Weights of a small transformer language model: 127M parameters.
Each number is 128 + 32 x the weight over its row's rms, rounded and kept within 0 to 255. Layers, rows and columns count from 0. Numbers have three digits each. The size before them is the row's rms in percent of the matrix's.

# down: layer 5 MLP down (transposed), 2048x768, rms 0.0844, rows 1096-1141, columns 576-671
# gate: layer 5 MLP gate, 2048x768, rms 0.0819, rows 1097-1142, columns 576-671
# up: layer 5 MLP up, 2048x768, rms 0.0863, rows 1097-1142, columns 576-671
down1096 099:078136186130125155139141154082062128155131208122153089114088160103147151162085154148119157111156130115144171131145126148137204112109170152139120061160150114132050111153134127126151111148118089129128116121119117113086134150117124082174123143134139132116115084130161143135094124108115148092
gate1097 105:137163149103138124150148168170157105140082169146094124087153102079044105113107137145116165082128114163139079136114126138148154104153184095134123168113139173118141155179078103160172152127097117190077144142148099156113139101111134137125112175074147103155123100072135098126157141152122149088
up1097 100:141088117147084113103130157138122155127133111136111098148117105136124128166110111131095125134096041163115161150116175089167180157149180104095150141158149156107141117061172108143129093104103162149149135153112124165167139120119077146135128080113153099151146159135165154137149070115163092087
down1097 102:157128120139082106155158135158111168170121154148136138100225195168147110120161129166109102107124095108136156132151132188171126161080119100134099154144151151142120176180144103044197126094141170099162131159130162128178134153114114174094123119129115141183115110114120139074176161141137134133
gate1098 099:101122142162131121126155074158167127029147139142155085120154065075119157142122112138118136094100180150132147128099111127163163183096152144151140161088136181134144104136189100102147173140129158155179075135083129132118110148098106124129143134117165112100114068096102100143072107122174106119
up1098 095:107122102119112129101087221143114094170120126121077124059088113100110122066133164142136113127108118102107143123100133122138145119097145138161158117128131135147126139162178194129196182182094135196123134094131128102105099095142131083108160173096157113143111158165102138137132146112168125139
down1098 100:150109172160178152174044154132141072119160139157104177165135081079089139156124172130115130101118142169163092165116115061158141160182154140083151102156090124118109156072103167149142138133185153069136132103144137203131143108101151099127133096147101087108096068170089098097132124117070131103
gate1099 098:123153120151136114122157153106136125101126070088143163170131156172162160107166128089122102134153129097094203124116121142141131130140139159160125150080150104160167101097157119161144100144158128076160162143094168110142030076171120163089113113118151136063124123163163146101096125169129066100
up1099 095:102145108182120133177120158141152128086135143167154161153172086097216145194091073124127148113107151137106132134062195175102134100135156129091120187118166146142100092107122157076096119106144050126136079077103170110130133136153135100147035094166118151132186139129136164112156106104130108078
down1099 097:070054130138091153111116135129144102145094146157176111109108125161175145126136126158143154125158126167115087155131202145138199099146146096128139132060183167136136068147112096099142143132089070128110164083097162195172103115117131174099126130114155130097169158069144150165151141140159129071
gate1100 089:118081164152124111131161102117127084131152148091120141140202143071102097147148092106205064098099181144152145086161102102130168103134110087123121132051123130093176157190156137118074100140187100196152158124115117148179112107145082160119136127161077124146103130135089142134175073135154113107
up1100 087:104137174136130116142196140144073148177075146121191161154122029127222125129148143133178203164097092089111091131132125172176155100152128125174140107163095136159106104125088131111152132150119137076102139159134116151109155169127153154125120135135102113124120109130104159158148125145100135101
down1100 092:136149122096127123098178177137124147151107102158124119110109126132121132165167148144137173113061059097119117159138143184112126126127112132162144146102135054126112120150131133149120074130108086136176097122124110146120118172076093152138174129091111108103166148192166077115159082125127112134
gate1101 095:123084092160102169148170093113133115074148073131129115103138118185102099103205153114129109154078061131122085151151131127117093178118105155100109137156130139179135196058133086140132108096156144121147164107108078109141103140160168159141117159152093155208132084152128166133155167130082124087
up1101 091:116106113113137160132112140127146157122019153082123126136110174142117145125092169168135123233108119118166171134176107140149189110162108126107102189095132132146076121097152167122138132108125135148129172160125131124113112115166084147126067114179123115130137133093051132116163128164107130093
down1101 091:078100113115086212113165152115159160182124052124113142073072146114072171109132132101091150140189202126111176039209110108150141153145113123145155143005075111139140169151101148115102144094097097136172146121148138188123154150133169138079107101143150159126145103110159135125120087165074149148
gate1102 096:132092127110087185126107175076119134143175159166117175177137110167115076172123127101128190165133143070175103109110149103086142100067186138156118108092138171163105131160186179097148107189124109112166123147116155123160121109138177152109091150074152083142157136103137081148169168142122116163
up1102 100:131125162126171132136095092146109135148114127111177108122141124108123167161165154088088138116181126135128102108106144092127202080117075126115113118093132119207141085096113116152123158063095115101117117175121151105115098084117120129162118150202163174136118130163153099075102113139138089130
down1102 102:102119153148135079198160103168095148090156106131080112050081119133075123139143144137133159114092138120148072070099158142129143209105107173108136075123151130129141173110136116134160148181069088163151064164173094068139153125152148142169108098126185113145134151109144113112151105125080095117
gate1103 098:125127114115170115120149157145097170100135149170143137153144131113156172143143126114118176157142135054131103121120178120110181141125144191155156165126115136130145144075186128121145140108146136131116097062127067087109107103091131094137125145125155095133063175136079043054120125097103124147
up1103 095:165183151159090138109159104077091141122180120103161053131125126076134141133131139098138157118116146106133123094174177124096127105141119138099123174134164122174133167118152068079143103169156107126175133132095113121103113146118127150112155165166116112101102098178129104118093139152166173111
down1103 096:175138157157205114134175157165136137141176155123157111134180124145141188134103138093112152131069126131120112155167128128195150131166124106135136150166144144128147125162142147097077096144115128134141164151132101165110090170177127167086088135102129197120102123139111127163114134127167145146
gate1104 099:206138135127135111159145162139095121155120129094079085130132194079125175084100115117131149139096133180159069137129093194093115082130098103099166150134116120122161067188168089124079152186123125133122152079096081031094138173171083197117098133164123154112128068134162104149143143181127107155
up1104 097:127171157143096154138074092096113138142103147106136127139119097093169132129120117107118121107152094150091102158189084116123174094146136120170159141177127120181192126184159074104113131093156092144175137142068140104088115105122150137109036113098094138131181156148148113106149154122077182066
down1104 096:125091149150087098118132163180061187198065116135142100097047080144135127069064151093207164140119168113134123133071109164080102120114146091179110182110123168121105124101148107146061122150174057104136162099177129115103083143093187102151166147151108172113164113106172130076108156114181097094
gate1105 097:105101078055136147141148138081166142144179122106103103166179083179178079037161135175120162169086168138076136061127139127163106132144098035117099168169131108195185144144124141119112149118104150111101103185128112152136073069121130097127148072117141110142197181121130122114113133158088066191
up1105 093:128186156128167150122160166132115133154131125182106168100074148147127125207178192107138211196149126142088098115112034131152159095138133138118147095172093168185138164133118106117051167125144135111171091098064055090059108126149108057166138099136203076145128141108162118100135134090208157136
down1105 098:129137126162124135108175133127105193098092142142094149188200136092127164157089075194184214157148162141158136116230144159154164134077192127166169112160126097107171126145103110131117157129111154128123126138092104101133116103131107123177095078113122115157083169198075155110146109101150102155
gate1106 100:112134113090159108159116085115116175099126147143166143092104125115135062114160147076167168132129114184139147145136101077173160152130142128123078115213159117113135072166129148127108130129146177096103103156139151165085105140117124202136081166165083120108168149131121143134106125150085099145
up1106 106:171130145104160150148169158161100056136093120096137129161163163083154136147166090146114140138139108121113084142118159123144142162148186109184172090160129125105143109124141106151114146112132146159123140144100152114085053131113116076051102100175144096107175094120120127071083151053120166149
down1106 099:136097109098137165137108088143079168084067114147134130095115125125145108114106175101168167141121126123127174135172110123174115112089045138135133141138195104074114166170096174147114126090153119157084123145138122132071155130124099138131101188183131133076153113107163138132116119151080161180
gate1107 101:114104110118163094122188165119092101145145088085119125142141118120128126174080154109163161122168081102099152139134147132149112114108103110113102179124060146129136164122079134111111070129093133123126103189130117125086142116114046120100120106186137152177093145089152120117098125133178112131
up1107 105:139113118164146127098126134075199141133127137077154087134115091082122130156100127143133166145130206059130140111125182114132176115135129105128147197105148095162079103087155135137154129118121128115185172090138196111118109160169155102155126153218195113108170139192155138073105035112115108148
down1107 107:158154113194123117142158205130134152140074151054189085192123087161126153101111108153070134161113193129083148134137124192122160101128152148118126094118121122099098067156173161119130060149118150177123155140146207146119086171123130138144196129146162139161138168094148090115089113152175146129
gate1108 107:165135132115138164103143196138137133137165175184151131144194192128117145086145099131121103119153130145144135107147141103109147094120160110070102123109105161139074133131080094087159199110119093117148108067107118140171210107144107134098123107112154161141147118076113166126139168093105174057
up1108 103:143104121099172127101203085171032098118125139093092150163161101163135161173116104141126174120090161146084147196191162129110111136148125121127183138151179123121141199137135149111137147162035126126117177116144095110129109105098157208138088180098147132146153125142157077107125111140022107116
down1108 109:102108108096119164124061131102089116123111119166068126079109101114086150112129121084142138084141102100032138179138108113194184131076108160111150163113128145157118140125134169237073154180097150080115144119148118149140100169138116119158109101121081091133091148094148103100166118088113099169
gate1109 090:116196117102183150091125118118189155119128147172194116173107138090130176165128158104137081084130061148112131101113112118093122143187104144125113162150103194070155108138157141114106163124128183078218135133156095153105122120159065135167152150156117141117106084184159099172114163122150094146
up1109 087:100078090123132091145150165118135081037165146098106100171109101119102143100115155105182176082147096133100133084126094145047123162166127153138069130097168174141116123159155138136120171150183172161172115145136144166127127102168098118155121193127165157154116126110099112178153127201169106172
down1109 093:139085156087119132170164148136122175121094080113093110087141072195150138115185138148129093132113134174147143101132121102118103095144143072123188095132122106111115107147085123108133148141139153160162133123142151140100118111133194149064088107107171141085194132145165099150124084147144147078
gate1110 096:134075118095126117133077100144121123132146134146158149093118176118101132103108096179164090173154130154086077126097209143092078082118101151139132100140141135170114154144076049119129166078133164076119084108093123148129146133160071137085124119090097088168080102104167153145117134135119145137
up1110 096:104163135155158141123087132163127164085198131131181107121110125136155112144133119097121137168111146141152087089115120066127091117127191183118094127148145133215119133132144086126164140117148101112138170120140068186062160117163101170126125177113078112084159090130135083166092151128112075138
down1110 100:116109139133151087107135116125146138085069122135097103113161153151135089099095111106102106156141108139164065076140131145084147151181139170166158154160165172197147145091117101131114107117170146132144129156148091174136109098154111173165118133142109193091166118167138153092129061121088119114
gate1111 109:092096108151140175143138127101153145105133158096185121147110165118162105149164095097123106075099132127125123113124173125098124082084083104104077171167160140098113132185103111170165073149172131147147137066131071152112138096057100073112178124148071077105127132218136096115148118169098067077
up1111 114:125153068103140100131132173109182113141105123207109104188098123159125162143171138123050152155125159122163153140129122135159072125172159147125110149100124158157165192137166152122089131129130138174134138151053115076116094145140154078091140141157155119122150128146139163088131119132118134116
down1111 100:088185127154124140083138100132121121148083115171143124160064242131116111098182114125153084151115157168098194184133150135172158153114151149144152107178103143134121135050178093125092113086110127136102111141088123148107161117138091093144077143150186168091097124107067071089123173134126095192
gate1112 100:085104101148145107144127139146153150135135105107152077116074124198120127112152128087117132086164116106136108109131114126108139101124077066125170120109157133133145086085135127101109089164128089217127146136183156067138138117118110135144054123114136137127126109100156126106112100184128148164
up1112 091:183035153113138103108104169079123142129100144196109131170121114092050161175134060188154184133118121093084146120141080127130130137116135136128085089148102099096081131082099108095191158163114144084092163103152068119084124113121097149120133126134115106109148101149145133026118106078070069122
down1112 094:137118088151178168142145118147157108093121108106077139104130140149112140112166167100145064082156088133121104190141095144141102135149064119092148177134104104110147136191118138118103092163060131103125101167121165162138150147066094182103068131142094088157104144155146147177144163139145139082
gate1113 108:183113066091136182081114091191086140124157100108149186150123147100143087150127132157133100148112144122118095104128135174147157125141160125139151136111074107160131120108102068174165069136111122144188121155109126130144110104123144103173090101075135148109126077144155098109125085085127140078
up1113 116:064238099129166125162068130153108152112116122092143107153117138066102119151172184161102166162143122137147168114148090181145146196065090161110142102121115150034142141168115041172176112077103160152132147153123148142118097118149129165115075121150078096114158074124140114144136183077066155151
down1113 103:105124107114143121128179193114176078174064166121162140169162053151185153178120156102129119133146173164134024095163176120149133167146145118110116120130125180184161122117111061153069124125126151142128098108090107090136098134119162122154159134125105097128127133087140132112140153062118099083
gate1114 099:137153116104071182113077120117120099162144124094134176084125166123154131135165124086166193095156143090090188131117169118150103102150067130066103175126076118144045164081145119117168067115127102139140076101127111146120163079140127110102133176156119121104132132155074067126132121175179118177
up1114 095:064111148133045075122154171139154144117106129158097128148108092098152117070109141101163082132100145144121151176088144096136120109134130134229124148176163157080137173186144123160122097112118127137109214130162126132115111093147164039162130141167199140112126115133093173127122132080141127123
down1114 097:113152124093154165088116106124113136149139138120151142059083130162161122147109096108150153143086139131122110153138137122151110145117107139137127121123059179146108108079130132085104141132120145110164097168069097182129099143182108154189157125169111179139060134169149117136103115186125141095
gate1115 098:111139143197142138135110136122149104141108133153147095144178144118146080192158143098095105135135072090147158112104169099132160089163161158111134119115103171133161096083116111180089123162105073148155087167130132109141125104086062151145163154180153140169152138117136096100118173133101088197
up1115 102:127155076101090117121141139148094194099129118147084161188152104115067102067114188127171140196212093191078088163125137197141099195151108093149175150116125072162150155101114169172106160093163138083132157110101200130143162143056157102141222119166106130138116133119166047131116089110102129110
down1115 102:183155114119087092099155118174169150128091063080111109196119137136095157146170177119150095155102122159219160117093126149187125126106084114120157160148110158048097115129121154099098170062199091093163155174123165054156107166066119103108160108191127093170136129173138155099063188096088153171
gate1116 097:153157147097124098152086093160139139162092090102076102091137104125093127117118073144177119137112123169071116111087123176137113087159125189081146123108159142128138114110149136171162142154200096099137124093057144163154090125131143109149173087199092143140083121170101148153183183124124202074
up1116 094:104127106164196151087130084157135116112079103078131089165144136135132105147119197148106145072118119144093135095118125055145109096095143106092119162129120131085140088155195157101124154154076109114111195139112164203133117152138138120095082140149115176162113144122104078132081130089076171136
down1116 095:135178133116127097063076133143167167121166113107120117176166138121133165111075145080170128136127062120193151104145145135165178121117166143151111150165177070127110061121145142119135084139164125150123088099118080121150085170165150176154062112131163215107069114099115133127104116115100145126
gate1117 106:084143146155084150091090122124139149127106115175138122138137122106112132177156135135121189137185103166140141143116094096060176048068085110122133090113105170160082090154122135109160103119134148120189170134132178116168109170182130171106112113124102065142161148134122176130145063116114176143
up1117 113:141092093151136160122061116132169120180143187086119158133114120115080150147175122145133108105169131161118073130133097101139125094155135114173141158158099143147138146055073115157132143187091128101245178108131138139182089148158122174116099135121122095115144060129204157120153087165130155162
down1117 109:113147080097145111045124088099094104106141166102129117141122128180072132058105170162095157143095111146123119140114098199125124116127159138128163156138139062115145130127164113129151088143085127152088098084151187142144199102170128122056098075090148111074166152122157134101091100136115107139
gate1118 097:126127069117141104154170187170152121100116127136168155160140173136142147078128103173107169082145137141108133069118156128097163122086097095117127092119171138101210161156142200152099157096170143106076117108108140136124112150094105120129120130179098110184116145106150179118080157174184143137
up1118 097:145179151111148178192128090152159089071169141113124140139170091080122127099145095163141134087120146122098111075149115219127118100165111087133118109083159148164127096110200181132158162104142070134168128140157190065156091154176101193144111201144063162141129143186156156173089136160042075155
down1118 103:163126108100065167108146175151120100114146120161141115085132130111138064150127059097103140133152133111075135128149168194152126176140152173080119121124127113105111131134129126141129156129119083077145131183120138110165175102167125173113007168101133156170128129122157165169207171129024136127
gate1119 096:117166054107189125146056112122120128153150096149090120044126108125112124164162146172136068154084182153162184118074122103098101118114087158060081103176119111134088132080082111145138141099142145148164148089122083168112112106165134078105167091136100143141188109103125108099085086130174121152
up1119 101:116113128114120142139202143169114166136157144130150110182089168141090110085130059118136179171103115135104117128171133090181170159051167090172121108194155148097127146051167128145149074191106173128108092103130164165136153155120135160180119132140149132131134118106128084145093104134117136129
down1119 106:150119105115136136147182112134184123154143140071096060145138130077117124216073081161174105165149154136091158128111114118115120086131142124144126193148152133136119139118076161121146138129149139147112069084126130082095155115075208152151128127176164087098126115149151094164126139102118149067
gate1120 097:115116158086193161143096157120037058136115129151174092107147108168147120083148119135154150145148108128129084144149139136129158143155112100183230123135121209143140202139163126099185148054122164138188109175160144161171147111141124192162136125136103089133108167115160105106136116166092130151
up1120 094:134105090092082115127132043135158108109122140126073168154110105150142089146116137073116122161148118095167094111112186156118169110134151190164093157143085156124170160105182216144164138101097097146131151149113089132081160059110097149092111150119103148159109168168118106105081130144083068064
down1120 098:130105179107085175164157122135188111122148182094124148143125119133082178082134083171179127086144140109159117147163178160176121141098110080105179123128052118139134171106170155137133076128126143159164147154154108101113089127105104105189104102074169130140113111166078176211137060132133098117
gate1121 101:178167152084145127153156170084160146120132168180138130133099135145103115166121154167121166123157112171033126133083082159136138100097131156131121101188145163135164122191099145170183118120109140135113110070147115184108118109170141158202129169110106132120168167129153090120136223172092127175
up1121 093:095158130171132103129078119137133102137172088108083075120136131177186118113147148104105101119135113143213144107126183135164150130113158179113096090184142105173160101132125115087155162162128078187114148160176116138108146186114066123089108119143153073105062184128118130072081095140141103122
down1121 099:126095140127153117112147112140149172066188145163147139110070114164092112140121123125145134074168161139153159176069120158146097139133107145112203097122196135222077135143180078154171068120125112149159139142181130188139116136168163106178115169183186087133156146106133053181152124088150115103
gate1122 091:167099117114164169119152131177135097127047145127084126162077184060162103120118134121107057053119128171070098136141152131148130147113091148071115133182108092176138126111128149137178179145150137134093095100158141105137134088107094158105139085133114146079075140116124132106129197122121086131
up1122 088:105132158193109182142145111138089146107092137120104129096117091126152111105137190118087113045105118167098101176186116108121159079159095091064176149135062107138133129125149072133077101085161149136147128123119180121115136125116118142149121092127156119098048138129129140133116130056124143144
down1122 101:096132162136091125109122147148135072168089139098133098088161119218155117111156148163095117118060120131131170138129089096120191110150140116098142141183123099144094126111219092116166087128134099159141127096141123100095081124105184132147170081125174100075059093096135115124111133097169077099
gate1123 103:135106099112085049142136119104118119120123109148184140108121153148095102108195133112133120057107083144081142128113129086038159086148129108069130146172111105151085130084148173157179166084141141141145140145176127112112085158117078127133141118153131111152137097122134154069140144173146066123
up1123 103:148110115062064139156134176117101124087108115147142149108108136113114148103097118120155132187135047115157131137157102067146123155154108152152152093111125071160099199078112107141134229088097141167080147129113115122115148181124148147139102119140069091158149100134096122118120143114107129082
down1123 095:158118149149081115156138072108098183098076137131124093161203178144140136135132090172153132144118043161090145146140135111126145170114155126103121135096140146176112146138114088117103114145107128139110133162171117204131083168151140166152125137138130163151153107126128154121154163133150109162
gate1124 099:153168155104111113175123125118079087101139154110174139088149161091167163118173089144183107127102131101135188094128171181102144125156106152127170201116072131129137179117185072147101142123104127139168185106140129142099175137108096070175168150102096111180176111147135204113124132080217147122
up1124 092:118155122128131169085105139153196084144160136111098158123122126121128118165177131132112100110174222099086094127130141153090146148075058130131085164131179137092171166158129143162166153150189168137134106096091100085170117160130141107214112139092112122147074162116126112153158145101071120076
down1124 097:117137100199137112126117095114126150140127135083129170159117004158155119100114135181172112172183103141108066168189111159061116118127112187120055172030165139160120143160121122167080116142141169108143184117134132119168157136138124048112117146115082133155097078141124134167178113142126118146
gate1125 103:185085069109127150101111117102127084137130118096137174126064154130158122160126130143156237100113109128120118190089154125089139060111156160154109128144106113181113125196153135126143134058132184158137150116208129145131099108173123179160129160149132161187125111149130116132171141082170134173
up1125 093:080082204111138086115151168123168112093164114066113086133112108087150115162185097142133074075126210190127149112143136215186120127114147135131107160187141139076101139091153143133136186118096096138082147105148097156088134106142079169123150106108103132089149116129124130121150156069104130125
down1125 100:112122109128147121113180141182159065107129137191130135091139119049149151142125091160056118092156084137116046123126121104057102171127154093121126133139096171138164119138137137088177094133123065203019157143051152112126123079064093110098146153124146144180154070157109095147131134132123085128
gate1126 105:172137214110099124181183113037119161137170137160085158113100107101168166155118125092154177114111140128138145108119149107192104101215175157139169178147084140184149122150129115167088162068196141139174112108101203157119158113135072097114137200120085158219167116154152116109179087138060108128
up1126 100:170110095141113102164173117152155156105129132129142148095080094124103065066128108065133108144127144126108061194112123181170095115099086123082204197157055147119091126126106094061117151081165149151199144133159125166121130124096130126148089151106114192131099085136153177195160137189121137182
down1126 104:137118142126044164132160128089105120109150124113099107152090116129083136111148133126172121122115161169157156128105113171197111088121132096218121073100122158099072115146132144103142114105098110171095118133119176157142125101093114101141096187157058101066042133145135130176091137154111158158
gate1127 099:109134056107119100130139164110159063169048116148160096173125095141125125138159166169089136157141145151154097100077146114112180118156108135096148133089219105168117213087200146067154121126106082134141038108094151114030085092175091099106103131126114144111132147159120123079128111089182092089
up1127 096:152147136106086109177169152075124117156134090157108177089137168150150164172158106139136090117114089131167132111122143157088185156166142111161119124138060123079143131108144166063064134152128090173159124134092125128185170104095132058169134197172088152117128169111117118120143131068142106199
down1127 096:162148132162141130139120142087163152140100134140139156143198185196146143123063119116104104132142129105188095155071107125123088152103068139081174130120114120096099134127127089155107113075087102147070133138074118136078130122092101058104123199127095147121095146161100123156166134121139141081
gate1128 107:127175131127165152131118143126138129141140186093163182136132187123154125062142130209131118106154094187145114126131131150122123169120066144170116157095159128126088153184102178064143072094157138188171098063098111148142114103102079157142105137130132088074111171151086159164152180080115193184
up1128 101:161117063104110158125162117142134109160175114122107142103097146144166110145134119144147065167084161132057125110075170132028141112088122133105150124120117138082201077151118109106047121144153132150116146129104141141108154216130172148149114156145050121150092140143158102106139061156141166132
down1128 098:180106090094125139132118148137106166127065087207144204097111105127146127097119161098112095145068112094118110076139113103133101107125140074198145160119190125213150086139088151163088105087094129112115136135114155110103135133135114182119151158158100146097168118120152096109135169101109100156
gate1129 106:116145129138115150159129099133124153122125092150166063130151091147128225088151158157086127135135130131150129124170146090081157157066127104201116120118129161138067112106125114117182104088081109093114117132137149092127119096110128123131111124086121131161138158120128167149105118130163128061
up1129 100:126090127084129140106131164091199188202128159112127067163155143159149103142130179113123096125093162099160104136131146141127102120128106061088216131139130130112133100124080118123142130117135124102163126114199158130180160114224161090115146165078149095213176154108148136153130099151070139077
down1129 099:092193168142119130144146132132124130102148128153116112179133190148178080133138169109136098142137104057148089113092161128075118170110143159151141149112074116127135180144161127170115113131091084173100107081148122103124152071084141143143115105076094084134156089135156188137168097117112131093
gate1130 101:057163109120084164112133117156128200160170194126063092123146133077149140201068101127170098148158071140121080138150110087099092136122129061187135127143101129127128138141106081149132162129112176146129092091120127171101232136179129057090117138106106118110102084094130116093130129149162094094
up1130 098:157129089170118093168180132131162070171119165121099094150137097128096137158095155123140117130091122158102196122095112069120141141132135155092113147109117111148138164131097159076189105166090118178045119104124138136128101135120095184139095140079118151124113139134119100142150106109065113113
down1130 100:081089064151112101174130113093149148133112149145166151151172136052132152127078114094176136085133106116119105133104116138139132153062174155143063141075099145105124103118110218142214123135151148182137087091130070166139076121081106130103150136164246135102103133160073136105087123184157156107
gate1131 094:131133120172158138123160177130135150200130097106136100110100127168154142134050112104170039083153181115109185159123129106163148155138097054102099130155099133149171090162087129132086100100124133149137129169096139122187140075138109099156095140103156145129131124091085096084134133109169066137
up1131 098:132123127152122137115173141131123125135091171189134113172104155127159087140131134099078130119120135160161154161082194109147144135119204084116099200117197094123044144138117141106156131079124096107105126120125135090165141119189155146059151100113130130133163125109153163105135126116107113092
down1131 101:130135113121151116120121141126106180129134119115153154162138097078060106155130127138080127153150139129142119150180128175201172159167053120167106136140180150107076129108124120175109142128103092163207084167183135085105104133128063121093097153079144067174138111095094150127122204125120138136
gate1132 108:052208119107098124069093165103104137165117107068048147134157118124125141186179125111161133165111121152167128146135078128110108123126130135175185174151123070195127103116136122141120121134106146078147160127066119108146092155129103105161121138115094145128120133120162118109183147140149144138
up1132 100:163096162142130107170103087110157097040090127190118129100114119115127081079150178095119125147137085140107102156141192150121162168143152139164222130122136160126137068149141136162099158112160139174106120158253096147151136108181151156157090131124174162114117157137129106088114163160118099089
down1132 118:148100179143103113111137164093161099104198162184127136115160091132095159180124144158086104127135131093153075165140120095178219120127114120093096114130096137111176159130093121151135123122117146127120187160142134125127110126058128159157133100086179101074114122131090138108096080104196132114
gate1133 095:125113120179146214159110149107062160153170084123147066069120129148084105114108101153087109161104151109064166120058156143185142103096163120125169146113119145198136084149178148070106147137178150119147102160084143122096146134130101148143111115151119151123170122177192139104080075123153078158
up1133 092:076142141143127122153066096148137089109107153102115129105129048111161061118111155149164137118083160157126073165114099167162117082129165113098099142121150114111138160125104084098099131103134106118142089121235117183125131130155126119159134122026181128118219101114075141160126129099147131106
down1133 091:098119178154125142110118149126138103156133124111066157109105077180156114121165135118182211119046136115172201119127130162123134164061088154135148166187116108136149163168146124108133119138125146091107141101160105164194121097130148122094127175122185150104118148156117171154141106150128064148
gate1134 101:161092086147137139126131123146117101105123117105164098130111158090205110061152183103156141119133123080070157176130029141151175178184119110122092136127063163086175118141146106155147146101090136044113138097122126060167122117125112155148170039120165129135173158136138156113159079135180116130
up1134 097:086090152161113113135167155097157125094132163136104151133120173151124146076149152109118132104095122116101124124113124155104143130133136125153152103096196110164101159202087068076150155076159115104090126108180146178197118124162087130139118071126093119110124143069187105175125133067102120115
down1134 102:145138137106079098176139182074081116132117088148084098127119026117065130130157085155120143104072166085110094107084066136190063170110136110145146104176101124138113114159156161099100141130034100139131180146113143129119156106132079154112128154125126139115123111120121156181111124130087102137
gate1135 092:155084090149176157113090122097119062143165127165125103119104122141136107125096160153139179018100145125134092029135125162112181159136158158118131201131161163101191122125127067162155100150155127114147130142092125108124041147123110161127099113187109142105091102112125113148066117078159157130
up1135 093:111089115158227104158106090129083036157056090131109112112127157152122157146134142167110101114122116097108125086146128125105156087171114155078110151170144128102211153139082122145122126141134142130152105135148127129168126041159136176047145158135145148125164091124115119111145126099181117137
down1135 100:138162082136142115131118139169170126132174118131127120135134078165158153144119165145118141080104085104165120147130117131150206075114127117059123134156171099099114178065108126116138120157103128150110126106167149111132120174162128135088103102116169095132091134114117160144139126131158082123
gate1136 097:155101156169118057103180161135102079102092192107141124137123128130120073134156123188140116164122173191129141149102151097187167123141104123110125174160102143110087130133188124122126090138147121137134095093127186157180149107079129155088164138123119117118127064140029157144158031150141136141
up1136 096:139158129107159126147126146124091135196141155145142069088126143117116205116080075159128187142148111160098072132127132064162100108054198132153089142097118101147114149079100083136132146101127108114089140108136136104182134160074095164141114150150109123147142133110143134156056115088128172116
down1136 102:128127123148123164168090154117134087123115126132124097106149131102125173160120184109121113195086118125182083104141174145156126106111185108170084148107120078144112083109079147097102080159136119126099159185166133079158122162106113099061090105165023081149162143116100138132163069132073144164
gate1137 102:135161148113137139090087134091194118127129168160158135152124176129124120074135143138091173101166137151149162118143182181120094138162130131087157153152122140192083102090160125067192094149094076102103124087159143094185101162135185124121126109145153162140149127114159129124126129180098111161
up1137 098:122134115140160127095119167125126078061103098133092165120099090155116195148100120127171135173138098152145147101093104152133124113206111028152107066116197062111116094166180116123128126120105115068114182151156095091127146149199117076118074159138114107134124111136090118109137170097138126064
down1137 104:139122121161112196073167088152117121169077135108077057146070137099219147175099181157094184146123130104103146126115153110111180127164087182153128113093151110169116147141199120132092138117153145127102103112115150071164095132036156103108120165166199134121137111119083146133142109152091073106
gate1138 105:129120147144106118165128114099093091149108146110176137086159080083068094082166099082160167107149119123193119146126124122047102131144162133117112093134167117139121102155137157152187161113062140104163140142133151151159143045149139158083119166165088139093169143109124140135094151122129156112
up1138 107:069194151154109182121109154157120148138136180083060154080138161126150103120064145116118129028136075145185164121044128113083166110159157066158152100159168123149102078118110176194165163194120159116101132179143130138110145172136156140080106158131136141050137142151135114184144122105113127097
down1138 100:111149149177135165172144132150057129121133121126168153087137173131105131130104127123141158184138061154115131176100135166115129162116136215134129118138096128101108074140159077119135147164145110144153087156102182109052151072099088136124127112180106181188097105160160105069093158102177162110
gate1139 106:126101104156117177110133123155112104147110069130108081158145171107100147100195061184149123116094109130066127125092131150105125126149093093144150122132069118107178124122102082124075082145093127105172103125099099162076124210123123121113127148094159164097170117147122147156047188126148142146
up1139 113:123128129134107150128104143098089151118077145110127141115100077124107094167106143169136090139128136147166129117161195207146114143100133107132129108172081119131089177154162102103161154108062199059197109101153095132143177164115174137095118088132128159161170142140143082112158083080138104153
down1139 101:068126174125142123118146145119159190077129088109122159153152054125127157156078126163143142162131138119132115114153142138130091181069174086134098158099155083127103123100103053124124173120175148044150127135131108176124140089118156069147188134114123157159149114144114135103169104177139127152
gate1140 103:150130096061220136143073173122144158166127137096145133111156112113133109139163124121148086159127129160124159117139139147154110099057066157116134144130068127103094130143123144200148098114134117119160119104087140130113128115129156133104126154094103133074056136101169077157112091210123178134
up1140 103:127134120078112142222087165072105088090086079114139097153116130100144143127050115106197112128089145112163076074050142092102080136166122131179105106110110125097154109099116066112255121165152076146084135155114168082153129074172108099157131110159129119131161080081165106166084129172115188149
down1140 107:129207062128153158168124143112061109082106156096164072087122122171090091157111079126115149136155124172199107129165173169097084106144104099110088139110150092150134128088107149156098121097122088105117137121121108087089072109177161089165108147102089117115091087082101140211190050094174162089
gate1141 100:078124111150126180102129113153106148122084189088164132108181157112185113156203129141152107110152131082120147095141153105148148144137132079128178139133087114098169108106123098103145104159091157144080133095097139140141150094044087139135135113105171152108090105141180074156141081085107125099
up1141 103:080148116138190128212128158141134115136114167135122133145206117110087124187128157192149106160084126106100107168111181160097124134184095150147104128086124134074179184105167094092154146176107120173132106152106111095124161129124160161124153099121132148083081130166110138053185167120149154114
down1141 102:142141094159115122120123142072179137166082098133121142145133116090088106120091083093146116205151070182164131131121159122128165102080097142190060142097122130071163110100188134099127122122125096087110175098104151123110184185106127142142128095154158156092124126138141068092119130134152111141
gate1142 098:159171068108084108110162125180183108054129142140080091180162099108140143091124069139120102196109159142122134161041068197122159153047147097170127098181064065147146129180110132115169144094125178130096092106113174116122172144165163064135085106088138162115191112141134146112113071143117062100
up1142 099:148169177129081122075144226109059132152152083121101161154164142095141103139069138161158036146175189127108065112144140125133149170099124107165153160101079121112165115178158118102135053111140164154114099127117165117106142088136126069134176135164166150098134169131172161160122146127107132134